Part of a small language model's weights: capped logits.
Each number is 128 + 32 x the weight over its row's rms, rounded and kept within 0 to 255. Layers, rows and columns count from 0. The size above them is the row's rms in percent of the matrix's.

# layer 5 attention output, 128x128, rms 0.0666, rows 0-104, columns 64-127
size [ 90 106 103  97 102 103  94 100 108  94 102  98  88  93  91  92  92  99  95  83 100  83 105 118 108  99 103  99  99 101  95 106 104 108 103 125 104 111  87  98  95 108  96  97 109 107 112 106  97  88  87 104 107 106  90 102  98 106 101  98  94  94 103 113  88 103 101  93  81 102 106 111  96  90  89 108  93  90  95 107 102 106  94 102 106  90 119 104 119  97  94 114 102  90  95  89 115 102  97 104  92 106 105  94  98]
[[128 138 104 121 112 137  81 116 123 135 137 129 124 163 103 105 134 181  81 128 170 152 127 142 111 152 122  47 142  97  96 104 152 117  99 115 160 112 159 127 100 168 108 123 149 163 119 155 175  53 196 106 129 117 172 161 197 125 151 192 152 132 126 130]
 [ 86 142 139 105 174 130 116 127 130 125 149  44 102 170 138 152  96 146 106 153 151  87  91 137  54 118 106 127 136  98 125 116 109 157 115 115 132 136 193 151 187  86  71 110 160 138 107 128 139 124  96 106  87 122 154 126  70  69  96 183  91  79 127 135]
 [141  87 123 186 158 116  65 135 125 148 114 164  83 118 148 127  70 149 149 115 118 136 170 109 181 133 151 130 109 116 174 149 165 180 126 124  27 130 147 120 110 151 149 108 112 142 108 145 178 116 122 117 165 135 148 129  75 128 188 109 150  86  82 129]
 [140 131 151 100 139 177 129  72 103 164 124 137 182 124 154  90 122 138 138 136 122 103 149 126 187 114 126 146 116 119 130  93 127 138 170 109 124 112 107 139 111 151  87 100 159 117 166 153  88 142  95  78 163 111  15 105 144 178 139 124  86 174 124 227]
 [143 141 114  63 156 145 129 155 130 129 166  96 127 121 116 113 142 102 134 113 146 118 103 144  86 126  90 128 110 142 194  96 159 158 123 161 102 124 110  89 118 140  97 146 216 240 159 165 127  98 183 176 136 118 154 120 116  95 136 121  69 142 178 100]
 [170 115 147 141 154 198 122 175  77 120 111 128 136 142 145 180 138 107  82 165 182 135 150 103 129 138  95  90 102 124 176 142 117 150 174 133  82 154 192 125 151 141 158 139 135 168  82  72 173  69 161 125 171 100 102 168 118 103  82 129  69 105 134 119]
 [ 58  99 110 140 116 110 127 107 194  71 139 158 117  74 173 118 130 104 117 107  91 124 140 176  48 163 125 127 164 142  92 130 135  70 136  55  77 138 125  88  67  62  89 109 146  55 145 123 115 122 141 103  63 147 126 132 140 139 150 153 167 115  97 130]
 [ 92 139 107 162 149 120  98 117 106 177 135  72 156 111 141 116  72 124 109 182 174 183 141 128 136 173 158  90 167 155 127 107 181 124 187  96 157 111 126 166 174 106 193  11 175 152 134 171 148 124 133 133 109 141 122 156 171 130 193 124 120 179 118 149]
 [114  98 126 137 132 148 168 136 164 135 168  98 122 156 108 113 113 130 110 122 170 139 160 115  94 112 123  85  96 103  98  78  96 147 119 136  87 146 142  91 123  28 207 105 110  80 170 120 132 188 201  69 173 142 147 124  97 104 157 132 105  75  77 107]
 [102 115 149 147 137  82  82 110 118 110  98 176 130  80 150 136 134 162 158  93 140 170 157 143 137 114 149 146 152 131 120 128 105 110  64 151 149 143 139  56 149 176 109 156 160 128 156  43 183 150  38 143 134 156 154 124 118 158 134 110 152 203 109 156]
 [146 167 177 122 128 147 106 122 129 137 148 139  93 121  60  92  96 150 138 212 127 131 178  90  69  98 156 113  58 111 133 144  85  67 144 126 116 139 117 115 182 171 130 144 118 164 120 105 105 112 111  89 133 147 162 159 139 137 140 122 203 200 145  30]
 [109 123 132 117 130 145 197 111 177 169 120 166 159 119 144 155 122 124  95 110 103 208 203  88 153 151 125 128  97 137  93  77 172 161 178  91 138 106 107 102 122 109  99 142 117  43 183  98  93 134 158  71 111  89  71 122 161 100 145 115 186 111 117 144]
 [157 178 161 178 122 159 119  87 135 156 128 156 107 108  81 106 113 127 160  34 110  95  95 107 180 139 125 139 145  94 128 172 107  62 122 103 175 158 118 170 159  76  43 155  95 150 110 119 124 125 162 144 131 182  89 142  72  89 129 175 143  90 148 182]
 [ 92 117 133 156 111  78 136 136 141 184  97 114 136 120 126  86 156 124 158 116 118 147 149 114 125  91  64 148 101 102 146 104  95  84  39 156 122 133  63 168 147 106 104 182 141 169 180 100  97 111 146 133 141 160 150 131 162 167  83 138 145 168 179 126]
 [115 137 183 130 121 144  93 188 131 161 106 121 131 143 140 101  87 150  84 159 122  99 150 127 185 179 133 113 130 163 119 162 114 159 141  49 170 130 123  80 104 120  95 160 105  94  97 112  91 172  73 158 116 134 140  78 117 113 117 150 130 169 128  91]
 [173 129 143 134 128 126 108 112 112  99 137 169 159 146  55 171 162 159 177 142 166 138 108 148  85 176 107 139 102 174 101  83 159  44  93  96 127 109 124 125 140 134  89 128 176 165  84 111 154 129 119 163 167 124  96 135 130 152 120 129 131 161  62 192]
 [147  96 137  83 132 131 166  89  89 115 103 146 190 150  96 125 104 108 106 126 143 142 101 118 155 134 153 151 144 124  74 111 182 171 172  95 100 143  90 140 121 110 180 108  86  58 135 137 167 166 117 111 141 105  97  83 125 135 149  91 110  63  76 167]
 [136 115 142  64 159 125  56 134  99 153 113 162  79 138 115 140 192  75 167 139 155 104 118 145 150 138 156 136  83 124  95 142 151 102  53 112 119 112 148 187  91  98 128 156 163 137 145 145 184 154  82  98  92  88 179  68 208 141 193 131 207  89 133 174]
 [102 142 137 189 182  96 130 138 124 163 140  79  99  83  70 106 113 123 154 139 119 170 151 178 120  94 119 176 144 140 155 223 121 123 137 142 115 191 130 158 129 171  77  85 135  81 165 131  87  74 151 147  79 146 115 165  90 120 140 100 103 157 145 119]
 [118 159 175 114  69 144 118 104 161 122 116 138 143 165 137 151 150 139  90 128 109  74 175 121 101 180 142 104  67 155 105 131 116  99 117 111  89 123  98 173 119 169  53 139 113 115 122 132 125 133 126 209  62 147  51  51 109 110 104 107 125 142  87 106]
 [156 180 167 105 125  98 134 189 137  88 124 135 156  89  90  97 132  97  61 110  85 100 136 145  86 132  99 185 156 122 105  71 108 132 184 104 105 183 115 102 109 102 116 131 124  97 159 142 109 175 106 136  95  58 175 152 117 172 186 103 116 123  82  96]
 [168  89  71  77 113 128 128 185 101 120 132 133 171  90 112 121 142 122 196 107 148  80 105 101  80 165 106 101 111  89 118 107 119 162 135 130 184 100 170 177 154 140 184 105  81 197 163  73  87 132 135  96 118 111 108 134 140  90 129 156  91  85 119  94]
 [123 122 110 100 153 121 112 156 120 126 189 124  58 131 167 115 138 131 165 188 144 141  97 137 111  94 129 129  87 185 129 131 105  86  83 173  98 137 111  80 171 146 174 153  77 120 113 121  85 150 133 100  91 170 178 155 160 113 119  97 146 152 155  59]
 [109 126 110 121  98 150 159 114 139 145 115 138 128 113 116 138 111 148 192 122 102 155 125 204 136 117 179 189 140 154 109 170 106 151 154  98 129 113  98 162 151  95 155 139  97 171  81  92  91  88  82 145  88  75  72  70 153 118 199 120 167 133  96 104]
 [ 78 116  70 102 111 114 150 145 130 100 116 124 136 181 149 119 160 104 128 145 144  96 160 122  71 144 102 124 112 153  35  51  79 113 122 185 132 112 166 168 104  98 190 105 140  99 157 182 143 139 110 128 126 103 188 152  92 108  65  99 175 148 123 130]
 [131 119 101 159 137 105 150 154 124 114 104 140 154 105 146  68  51  86 127 174  59 139 109 127 185 112 151 138 201  73 159 143  53 176 172 160 194 142 120 126  85 126 113  85  94 148 145 101  95 112 123 164 160 165 105 127 152 152 136 147  70 151  85 119]
 [ 66 126 182 112 108 119 197 119  67 149 120  80 119 113 100 106 162 112  94 144 190 102 121 100  93 130  82  91  98 135  66 144 156 120 147 156 135  96 162 182 127 105  32 120 146 123 130 139  91 140 190 126 109 165 106 120 113 123 170 110 137 145 129 115]
 [124 106 170 118  99  82 155 146 177 121 100  96  80 122 112 150  82 109 106 102 139 139 155 143 120 114 127 106  74 139 205 136 147 159 113 165 131 146  91 107 100  81  64 203 158 197 111 157 109  51 161 193 134 124  82 133 104  96 135 103 103 113 152 127]
 [121  99 140  73 112 136 144  83 137 108 179 174 121 159 168 183 137 118 117 130 118 108  84 134 128  67 172 112 145 118 125 132  90 130 150  97  92 117 124  94  92 178 100 112 116 113 156 107 117  86 138 135 106  89  94  31  93  77  82 116 122 124 159  75]
 [106 136 135 114  87 149 145 168 122 149 147 126 150 110 149  96 120 113 130  79 155  80 161 141 104 137  77  91 131  98  69 156  88 119 123 105 124  91 157 116 157 118  64 179 113  60 100 128 145 178 142 169  87  96 179 178 111  93 101 120 134  67  84 114]
 [123 139  86 118 108 151 117 153 118 101 142 157 226 141  61 158 119 135 113 124 139  91  99 121 136  71 148 170 158  98 123 104 118 149 150 141 166 135 151 155 149 176 155  78 156  89  22 181 132 122 116 146 119 133 142  26 143 141 127 133 114 142 106 105]
 [ 97 151  95  77 140 132 101 149 119 130 122 174 177 114 164 103 162  89 152 130 103  88 133 101 123  65 163 219 143 158 154 127 167 151 167 175 148 102 193 102 106 205 138 218 119 171 146  91 107 132  96 160 134 137 126 116 126 180 100 181 124  61 146 117]
 [173 110 109 133 147 106 103 166 179 186 196 172  88 129  91 198 118 139 127 161  61 127 161 128 132 161 154 157 137 148 174 182 146 184 145  90 132 141 129 124 162 174 147 124 142  88 157 127 106 126 139 167 157 143  96 158 120  88 164 167 123 104 137 127]
 [130 148 156 119  74  68 180 118 181  82 134 138 132 161 149 137 128 156 135 130 121 104 121 123 189  38 100 116 156 129 127 132  60 149  79 136 165  94  98 127 102 148 131 150  78  78 126 134 100 159 157  83 137 149 128 122 108 115 157 131 155 145 110 128]
 [106 119  90 119  81 108 115  73 102  67  82  96 177 118 129 115 132 160 138 119 204 134 159 157 180 126 100 174  91 121 116 189 148 103 142 150 168 129 163 131 140 185 171 157 121 137  79  61 100 122 108 100 110 148 133 139 139  85 145 115  74  85 145 131]
 [177 137 114 143 150 157 138 143 122 109 180  78 126 154 101 127 138  93  96 144 109 108  28 114 119 112 123  61 179 109  93 130 104 179 164 127 129 150 145 138 144  81 136 130 121 103 131 141 173 129  98 171 128  96  79 145 145 164 153 197 127 122 104 202]
 [143 112 158 133 117 135 105 100 154 108 142 122 154 190 111 130  62 116 181  87 103 112 142 111 177 123  90 108 151 156 180 142 114 141  84 141 127  59  69 140 108 162 157 133  94  96  47 156 127 127 128  84 227  86 119 102 120 153 101 180 165 145 130 133]
 [ 78 138  93  98 149 148  87 125 186 125 134 129 171  52 124  98 123 116 124  89 119 166 191  97 123 170 118 137 140 126 127 117 109  72 137 154 152 111 126 143 151 147 166  88 105 154  88 201  90 147 113 159 167 135 159 175 100 109 126 128 103 138  47  49]
 [105 191 210 106 135 141 131  95 111  84 102 143 104 144 135 101 139 157 108 117 116 126 146  82 105 157  76 170 148 133 136  84  97 126 111  68  93 113 101 127  95 168  68 160 150 195 141 137  96 176 132  77 137 100  94 160 111 173 120 146  94 125 138 114]
 [ 80 157 194  84 122 156 157 109  94 118 129 169 135 115 134 121 154 114 174 138  76 169 108 107 104 119 158 120 116 126 168 128 182  91 118  95 126 121 144  65 199 148 131 141 188 159  76  49 151 162 111 163  80 115 129 136  90 156  85 128 114 155 122  94]
 [155 169 120 151  91 119 170 116 118 106 157 145 168 115 110 164 108 124 182 120 130  83 109 179 131 169 103 185 193  82 174 143  73 126 157 147 122 127 171 176 112 113 137 162 114 109  37 142 145 109  95 167 133 127 151 180 114 125 140 133 129  70  43 120]
 [139 129  66 136 129 118 127 119 183 119 130 103 104 119 106 179 159  90 130 169  58 140  91  98 161 170 171 164 135  81 117 162 162 100 160 133 121 144 117 170 146 128 177  72  85  86 154 168 116 184 122 148 168 137 122 168 111 182 210 124 120  94 182 106]
 [162 173 149 146 184 162 143 167 141 115 102 140 121  89 129  71 136  97  93 134  91 116 153  92 137 153 181 100 160 140 181 109  89 117 131 142 132  57 119 125  94 101 111 115  74 158 114 205 147 146 143 128 151  98 139 183 113 153 151 116 117  78  85 127]
 [101  77 157 155 136 108 133 104 193 107 124 169 141 116  64 132 157 121 174 137 105 131  82 136  97 120  74 118 144 129 143 188  55 132 100  67 146 139 132 156  76 174  75 120 147 122 149 154 107 119  90 131  68 104 180 169 192 105 154 152 149 108 205 136]
 [155  63 177 144 109 181 104 131  83 135 111 174 108 116 183 139 111 132 193  97 159 105 101 169 112 153 119 141 113 139  86 173 129  92 142 130 118  78 105 142 136  99 100 110  93 139 166 126 114  86  51 150 110  96  59  70 130 135 128 109 116 170 117 149]
 [137 147 105 127 121 148  90 163  54 102 152 105 143 128  78  86  87 150  82 128 222  88 133 138 109 123 118 134  79 127 131  67 142 124  88 160 104 192 157  98 168 106 156 169 178 161  70 188 133 102 142  37 122 160 182  77 117 114 147 130  65 116 111  89]
 [152 153 196 147 170 109 132 200 124 154  79 119 147 119  91  51 141 128 130 150 123 100 141 104 131 177 154  97 105 195 115  84 133 178 144 121 129  92 106 166 131 113  87  74 130 127 149 201  84 195 133 134 111 123 194 117 145 117 110 140 172 139 128 112]
 [130 141 168 111 108 121 137 134 183 148 135 121 128 135 153 144 164 140 112  78 148 158  59 109 115  66 139  80 154 129 145 181 191 124  92 131 199 126 149 126  69 185 147 135  89 158  78 115 153 116  92 219 135 131  80 147 162 131 142 160 127 137 119 163]
 [135 142 163 193 184 100 122 144 141 132 122 102 133 111 156 173 139 101  96 100 102 125  66 107 138 161  83 166 142 140 170 142 129 163 126 126  26 113 142 128 167 137 130  91  89  96 149 155 181 206 127 124 109 190 147 160 106 101  46 135 135 134 206 128]
 [183  73 122 166 108 138 158 151 147 135 122 105 104  80  89 115  94 151 106 165 185 113 103 112 105 179 134  72 150 171 118 163 121 145 120 141  96 139 129  69 101 129 145 131 156 135 106 156 157 114 166 115 110 147 131 144 182  56 156  72  72 154 192 134]
 [101 119 143  85 120 130  50 152  99  92  86  89 186 155 132 130 183 141  74  97 204 127 130  47 121  97  96  74 114 154 116  79 185  86  96 124 162 108 128 121 168 132  98 122 108  97  95 114 150 113 134 127 124 164 177 136 133 186 117 127 124 104 130 158]
 [125 163  76 129 146 101 163 182 101 143 100  35  76 116 146 140 119  69 111 108 143 163  93 116  68 147 148 108 176 176 125 100 108 114 140 182 145  53 135 112 120  50  68 168 108 182 119 191 145 122 155 145  89 118 138 124 149 154 182  79  80 133 151 136]
 [117 114 143 163 156 154 168 125 134 138 137 111  97 173 186 135 150 111 121 178  89 103 154 159 151 161  86 115  95 146 144  86 159 122  88 168  68 159 155  93  97 112  95 166 150 110 145  47 182  80 174 138 113 111 179 139  78 105  59 151 147  84 158 156]
 [169  94 102 135 155 106 124  80 139 172 126 124 143 110 124  98  86  99 117 120 140  88 131 149 133 134 116  76 130 134  96  87 196 139 138  93  81 166 141  94 117  61 111 121 138 133 153 113 115 118 165 131 209 133 152 122 219 127  98 145 143 102 197 171]
 [156 169 128 153 149 127 100  88 102  99 165 117 170 112 144 184 106 160 152  96  81  96 114 115 152 132 123 181 173 122 105 144 151 140 167 110 143 165 142 110 144 154 104 162  87 179 142 119  88 117  64 202 203 187 140 136  99 174 136 170  99 168 123 168]
 [ 72 114 126  65 151 124 126 143 128 146 149 124 130 135 130 202 113 119  61 165 168 175 156  94 122  94  76 172 173 129 153  93 152 144 156  40  96  77 150 158  59 175 152 128 140 193 149  94 124 151 135 120 141  96  77 182 147 142 135 145 129 100 104 126]
 [ 76  95  86 144 114 108 121 112 125 125 114 101  81 153 110 160 134 175 124 107 128 156 129 151  99 157 168 151 104  71 136 150 166 142 122 121 143 192 142 189 112 145 151  98 189 168 159 130 177  77 155  90  58 130 177 161 135 108 134 188 169 118 135  84]
 [115 167 166 152 137 111 152  76 153 130 157 129 113  84 166 186 129 109 132 151  79 129  71 134 131 110 102 137 114 110 119 143  89 122 121 114  65 163  70 160 114 154  74 138 100  87 183 112 109 121 211 111 115 151 163 121 161 140 130 115 129 124 107 121]
 [ 67 124 169 156 112 151 171 141 133 148 115 136 116 188  88 110 134 100 151 109 151 160 127 128  64 170 135  87  50 178 124 112 191  99 144 168  59 143 111 126 158  95  98 135  76 144 154  53 144 141 113 106 138 146 158 119 132 161 147  82 175 140 160  68]
 [ 92 141 115 124 157 100  59 118  83  85 144 124 117 177 165 120 155 120  62 173 160 117 156 130 171  76 156 144 144 162  90 113  88  95  65 173 119  91 142  94 138 120 127 143 102 173 130  75 172  98  69 154 141 192 115  92 137 182 125 134 114 149 136 196]
 [103 130  78 176 139 103 105  71 146 187 127 149 145 149 157 196 104 135 116 144  88  97 162 154 141 152 148 179 196  68 176 138 101 140 173 149 152 126 160 149 103 131 179 145 184 141 123 155 110 117 150 159 115 196  76 128 183 114  67 139 100  81  82 112]
 [114 129 148  92 126 124 104 126 160  83  94 119 134  71 141 120 165 119 140 109 123 116 131 116 105 146 149 113 122 172 124 135 128 147 133  35 141  72 101  64  81 183  61  83 157  55 167  90 161 134 137 119 105 125 160  90 113 119 158 131 102 152 101 141]
 [100 138 143 144 164 159 122 122  92 145 150 161 158 162  85  80  92 140  45 159  96 100 134 146 138 124 172 190 185 107 122 158 170 104 138 119  90  94 111 155 136 146 115 145 145 120 134  67  94 110 141 100 174 150 127 111 145 111 155 210  85 137  72 172]
 [141 134 119 108 136 103 111  96 152 178 150 124 116 152 148 167 124 113 124 128 121  97 115 156 157 163 139 144  98 122 161 134 144 112 133 166  93 227 113 119  35 151 124 191 118 154 142 175 109  94 128 164 164  89  96 173 138  88  72  97 154 105 124 110]
 [125 114 113  88  83 158  88  86 108 155 103 134 105  96 126 124 195  86 155 131 206 160 161 130 161 133  90 104 110 133 161  75  93  83 178 156 187 108  94 135 166 175  70 164 234 120 106 113 141 112 140 107  77 137 109  80 107 116 130 108 129 115 184 169]
 [129 147  73 109 135 141 187 186 119  59  95 152 191 159 123 130 121 121 163 134 114 190 117 165 147 151  97 137 112 135 126  96 129 115 106  97 125 108  96 138 168  66 112 136  52 129 137 158  75 128 105 119 130 118 119 160 164 159  84 115 139 160  72 146]
 [128 109 129 124 160  53 106  93 159 152 123 129 135  99 179 166 177 173 133 139 120 160  93  48 172  84 168 114 100 160 129  80 123 158 132 138 119 137 101 127  41 164 172 137 153 102 163 175 100 177 147 155  53 116  99  84  92  99  93  74 164 106 128 171]
 [168 147 168 127 101 137 156 111  81 147 109 159 119 108  97 108 213  98 147 148 114 147 124 105 155  91 134  63 109 116 187 133 166 122 153 152 102 122  97 175 139 129 119 166 162 151  79  53 207 132 219 154 130 124 188  86 109 170 130 105 136 119 172 129]
 [ 97 126  85 121 128 133 114 157 115 140 119 148 153 136 185 121 121 136 127 119 181 165 143 146 188 125 113 112 142  92 142 165 104 117 120 111 200  58 108  67 183 102 117  90 133 102 143  77  83 157  94 157  96 122 172 148 181 100 137 107 122 107 121 108]
 [111 114 106  83  91 172 164 124 112 135 169 123 165 146 169 171 151 187 139 129 143 134  66  78 135 159 188 106 129  72 116 129 107  79  57 106 102 100 104 198 122  97 152  85 127 163 135 125 126 128 130 228 118  98  98 142  98 153  88 105 104  96 142 175]
 [126 166  62 182 146 138 129 125 146 132 136 118  70 131 205 132 146 150 101  99  96 130 127 133 145  91 151 118 143 104 187 121 124  94 117 188 136  98 166 138 127  98 144 151  65 141 129 150 169 111 213  73 112 135 128  59  84  98 102 126 100 100  86 117]
 [127 157 130  73 158 114  97 156  50 115 137 129 133 118 138 142 172 116 124 135  94 103  84 100 113  58 134 133 118 152 174 130 111 190 160 139 166 141  93 140 100 192 143  95 138 116  69 132 126 164 125 105  63 174 126 114 100 174  58  74 150 193 198 112]
 [ 60 120 164  94 142 139 128 127 126  76 104  92 125 145 130  60 153  86 141 173 129 177 157 134 117  76 111 122 163 179 100 122 143  84  94  65 168 175 149 142 184 104 148 118 176 121 138  98  79 102 132 131 115 101 114 135 126 161 140 151 107 177  83 123]
 [161 143 159 120  76 141 139 142 121 106 156 168 132 141 134  69 100  98 111 190 119 176 120 119 181 160 123 109  58 139  52 174 154 178 117 174 186 138  56 127 194 102 169 150 105  74 157 120 126  89 113 149 116 154 158 146 167  83 130 142 166 150 109 143]
 [152 145 177 140 122 131 132 113 129 100  39 160 132 103  94 121 112 106 105  82 122 150 154 113 111 117 129 111  85 113  85  88 135 222 139 121  91  95  46 162 156 160 122 101 132 147 118  80 128 169 103  98 202  90 129 176 115 153 180 139 133 111  77  56]
 [ 64 102 160  70  80 143 141 145 152 121  86 190 168 130 129  99 124 163 155  97 103 154 126  89 153 130 172 140 112  93  94 120 157 151  90  64 134 144 145 168 179 103 183 143 147 140 119 113  93 186 122 119 120 121 113  90  89 125 136 196 167  91 119 121]
 [116 117 151 106 153 138 129 155 131  49 117  99 121  95  75 148 158 150 136 141 152 138  90 138 101  64  67 149  98 154 100 135 178 162  94 130  86 164 189 168 112 180 184 122  97 119 111 142 131 178 117 102  94  65 168 149 147 137 135  76 143 162 151  63]
 [103 162 106 125 199 152 122 155 122 124  91 131 102  85 147  93 180 114 151 135 101 160 120  78 155  77 150 105 124 182 164 118 122 163 147 126 149  78 188 189 126 149 116  79 187 152 157 119 116 124 166 111  97  72 118  82 107 131 133 134 104 142 145 135]
 [177 123 115 158 128 103 146 109 186 123 202  60 135  88 175 145 125 171 130  95 117 117 102 155 113 114 109 146 128  53 147 140 135 138  97  54 103 116 141 114  72 148 163 131 175  88 110 151 128 147 147 174 127  74 156 164  91  96  96 129  72  89  82 153]
 [140  98 153 174  85 144  90 108 109 126 144  84  69 181 136 123  93 150 165  53  89 117 131 179 113 132  98 155 113  99 147 196 111  69  71 119  86 146  84 162 130 153 133 164 141 128 120 109 143  40 159  92 117  93 119 152  85 131 102 126 155 146  82  97]
 [117 101 154 184 141 162 151 144  93 172 125  96 109  96 172  88  98 170 139 140 177 146 135 161 158 146  97 164 131  92 130 212 158 100 197  96 122 146 132 150 193 109 116  85  70 177 121 152  72 102 179  81  95 109 128 145 119 135 145 171  73 140 137 100]
 [150 177  85 150 102  81 114  99 151 147 128 108 166 118 148 117 145 123 132 109  68 119 153 180 152  84 165 129 203 137 141 102 146  99 117 125 156  90  83  64  40  87 130 139  95  84 132 154 110 134 119 110 178  75 114 103 140 167 132 121 115 176 185 185]
 [212 137  84 129 134 219 124 150 114 104 157 115 158  85 149  98 135  99 113 102 148 121  87 110 121 143 173 109 110 146 113 152 175  91 146  92 144 140 122 122 127 132 198 115  69  98  85 134  99 124  80 134 151 157 101  52 133 171  79 154  43 134 137 163]
 [154 158 160  90 138  98 128 114 116 136 154 165 157 161  98 119 140 103  75 131 105  81 157 118 143 106 118 148  94 166 136 110 158 213 199 183 110 130 113 147 132 228 121 187 152  64 140 143 131 119 131 110 122 154 113  86 124 131  90 142 155 192 151 158]
 [120 137 113  97 132  77 161 214 122 129 112  72 130  57 153  80 165 123 144 149 164 138 170 159 149 132 153 107 156 157 132 125 134 126 141 108 199 172 187 108 129  37 154 157 117 176 123 143  81 201 118 123 108 145 127 108 141 130  81 113  99 163 142  94]
 [171 116 161 109 159 145 135 173 155 130 149 112  95 180  99  99 106 134 172  57 164 128 116 137 113 157 174 124 136 122 121 121 135 132 105 140 202 148  86 187 204  80  96 161 108 126 105 126 185  95  88 129 160 138 138 115 156 135 151 161 162 130 114 156]
 [192 128 132 125 216 106 107  95 104 135 128  63 142 176 101 144  71 114 132 140 143  64  74 178 101 140 128  90 107 173 116 129  70 154  71 143 104 170  90 105 120 108 182 109 169 128 127 152 138 112 126 127 166 162 141  91 165 195 137 128  83 123 141 147]
 [ 92 128  68  99  87 119 125 118 137  79 122  77  65 129  67 183 113 103 107 122  92 137 124  32 134 123 147 177 140  86 113 110 138 115 128 140 129 184 133 179 166 196 141 128 205 138 188  94 145 118 132 149 143 189 133 150  82  81 194 137 135  53  83 136]
 [114  97 138 143 118 143 118 131 137  65  55 184  97 104 125 181 140 168 137  98 162 147 150  47 106 146  97  96  88 139 117  89 144 131 136 106 181  80 145 110 195 188 147  85 145 114  84 131 152 164  54 116 108 130  93 124  86  97 101  99 159  78 174 166]
 [151 135 125 174 103 103  98 137 120  81  86 120 155 148 156 106  97 164 130  90 137 146 175 160  93  92 164 123 137 146 119 123 169 132 105 155 136  81 136 157 113 114 143  94 108 136  67 128 103 124 176  66 156 125 112 124  77 152 141  93 116 164 181 118]
 [ 92 131 111 116 125 182  59 106 133 144  96 159  47 130 115 112 102  90 119 145  93 123 160  97 100 115  91 115 119 102 131 126  89 153 122 169 125 119 187 150 125 130 140 149 160 192  87 117 165 122 134  90  97 118  82 124  99  37 176 146 163 108  75 133]
 [173 124 112 110 122 125 134 125 143 147 146 128  82  86 180 134 145 195 111 162 144 149 158 181 107 114  99 179 104 141  72  82 135 155 105 147 174 168 121  18 112 102 164 164 105 193 136 147 123 117  98  76 107 125 112 115  84  90 155 148 114 176 130 164]
 [142 122 103 217 110 117 165 110 148 119 117 112  81 156 122 194 136 135 154 117 141 180  92 150 108  83  59 132 128 115 151 107 115 141 130 146 114 139 153 103 176 104 134 108 128 118  88 107 200 147 124  82 153 157  80 108 106 105 132  63 182 127 184 182]
 [ 84 164 137  98 163 149 122 134 121 150 156 131  56 122 148 117 196 153 146 140  98 125 134 137 157 167 224 161 129 139 128 120 142 126  51 137 117 157 129 181  66 114 115  83 157 151 161 167 114 172 111 163  61  76 143 124 100 125 163 158 127 132 118 120]
 [121  79 115 141 135 140 118 115  94 155 165  97 130 149  92 121  65 161 115 122 130 113 118 113 136 107 110 137 115 127  34 147  80 122 121 164 115 120 129 175  96 195 143 107 185  72 188  89  82 143 121  95 158 137  92  92 182 133 149  94 134  81  67 145]
 [130  83 130 116 118  50  91  80  99 100 175 126 112 139  68  99 164 105 117 149 126  93 153  98 137 193 111 175 107 131 102 162 146  98 123 149 139 161 171 145  87 145 168 140 115 112 137 126 155  99 107 161 109  94 182 196 104 112 148  99 132  95 158 138]
 [ 73 118  74 125  70 128 133 129  71 193 139 164  66 148 101 157 154 137 179 118 104 128 122 148 151 139 128 147 158 112 114 145 149  78 145  99 104 106 177 153 114 126  95 147 127 103 166  73 121 101 106 127 104 131 121 139 125 105 161 125 222 130 156  98]
 [141 110  45 128  94 104 102 147 136  77 122 150 153 146 104 130 125 133 144  99 128  98 128 104 127 116  39 140 124 162 147 119 132  54  99 169 103  98 168  96  47 153 197 167 103 103 104 163 145 141 134 137 152 146 105 169 117 110  93 118 188 135 134 136]
 [118 129  64 119 132 147 111 206 113 131 169 121  92 155 147 155 115 154 121 110 144 146 170 155 137 192 179 142  87 171 146 189 157  85 136 167 134 114  99  87 133 101 106  74 174 113 163 149 120 118 130 158 128 131 174 170 151  97  96  94 114 168 137  89]
 [125 153 128 125 129 147 151 103 144 130 141 143 115 197  99 174  75 190 136 207 113 108 123 184  73 107 134 134 125 140 143  85 133 150 133 140  60  55 150  93 141 166 129 125 110 165 124 135 114 138 128 144 136 151 129 133 159  73 143  94 152  89 109  15]
 [104 144  80 122  99 160 174 138 127 142 166 123  95 120 151 201 159 131 137 131 113  87 140 154 107 119 145 160 124  94 143 116  94 104 118  86 118 176 101 123 102 135  84 162 188  66 120 194 171  66 211 146 132 177 188  87 130  69  68 124  85 167  89 100]
 [107 102 161  70 116 163  81  92 153  86 161 149 137 125  43 146 132 111 134 106 110 109 120 123 120 115 121 128 133  90 158  75  91 147 132 129 192  96  90 125 140 147  70  81 173 132 155 128  97 118 247 131 102 112 110 137 203 135 100 122 142 105  82 118]
 [150 143 145 157 114  95 160 107  92 121 160 124 121 149 129 114 191 124  55  99 165 160 103  81 159 139 141 147 140 110  69  98 114 149 104  63 188 203 126 129 153 142 168 154 157 188 172  80 144 137  74 118 101  82 183 143 116 180  93 143  72 147 170 174]
 [179 112 166 160 103 143 139  85 111 130 101 113  51  65 102 106 158 106 181  81  52 126 120 100 142 141 125 124 154 103 100 161 138 132 141  93 114 152  97 145  82 154 100 119 103  85 196 152 103 126  75  93 178  98  62  96  96 176 140 109 114 149 116  92]
 [116  91 144 179 163 102  95 141 121 191  75 108 107 116 114  93  90 112  97 129 142  80 149 143 162  91 164 126 192 174 152 176  80 135 167 165 134 161 131 151 151 107 115 174 176 179 150  97  88 120 110 130 121 166 137 139 235 203 205 125 115 121 183 126]]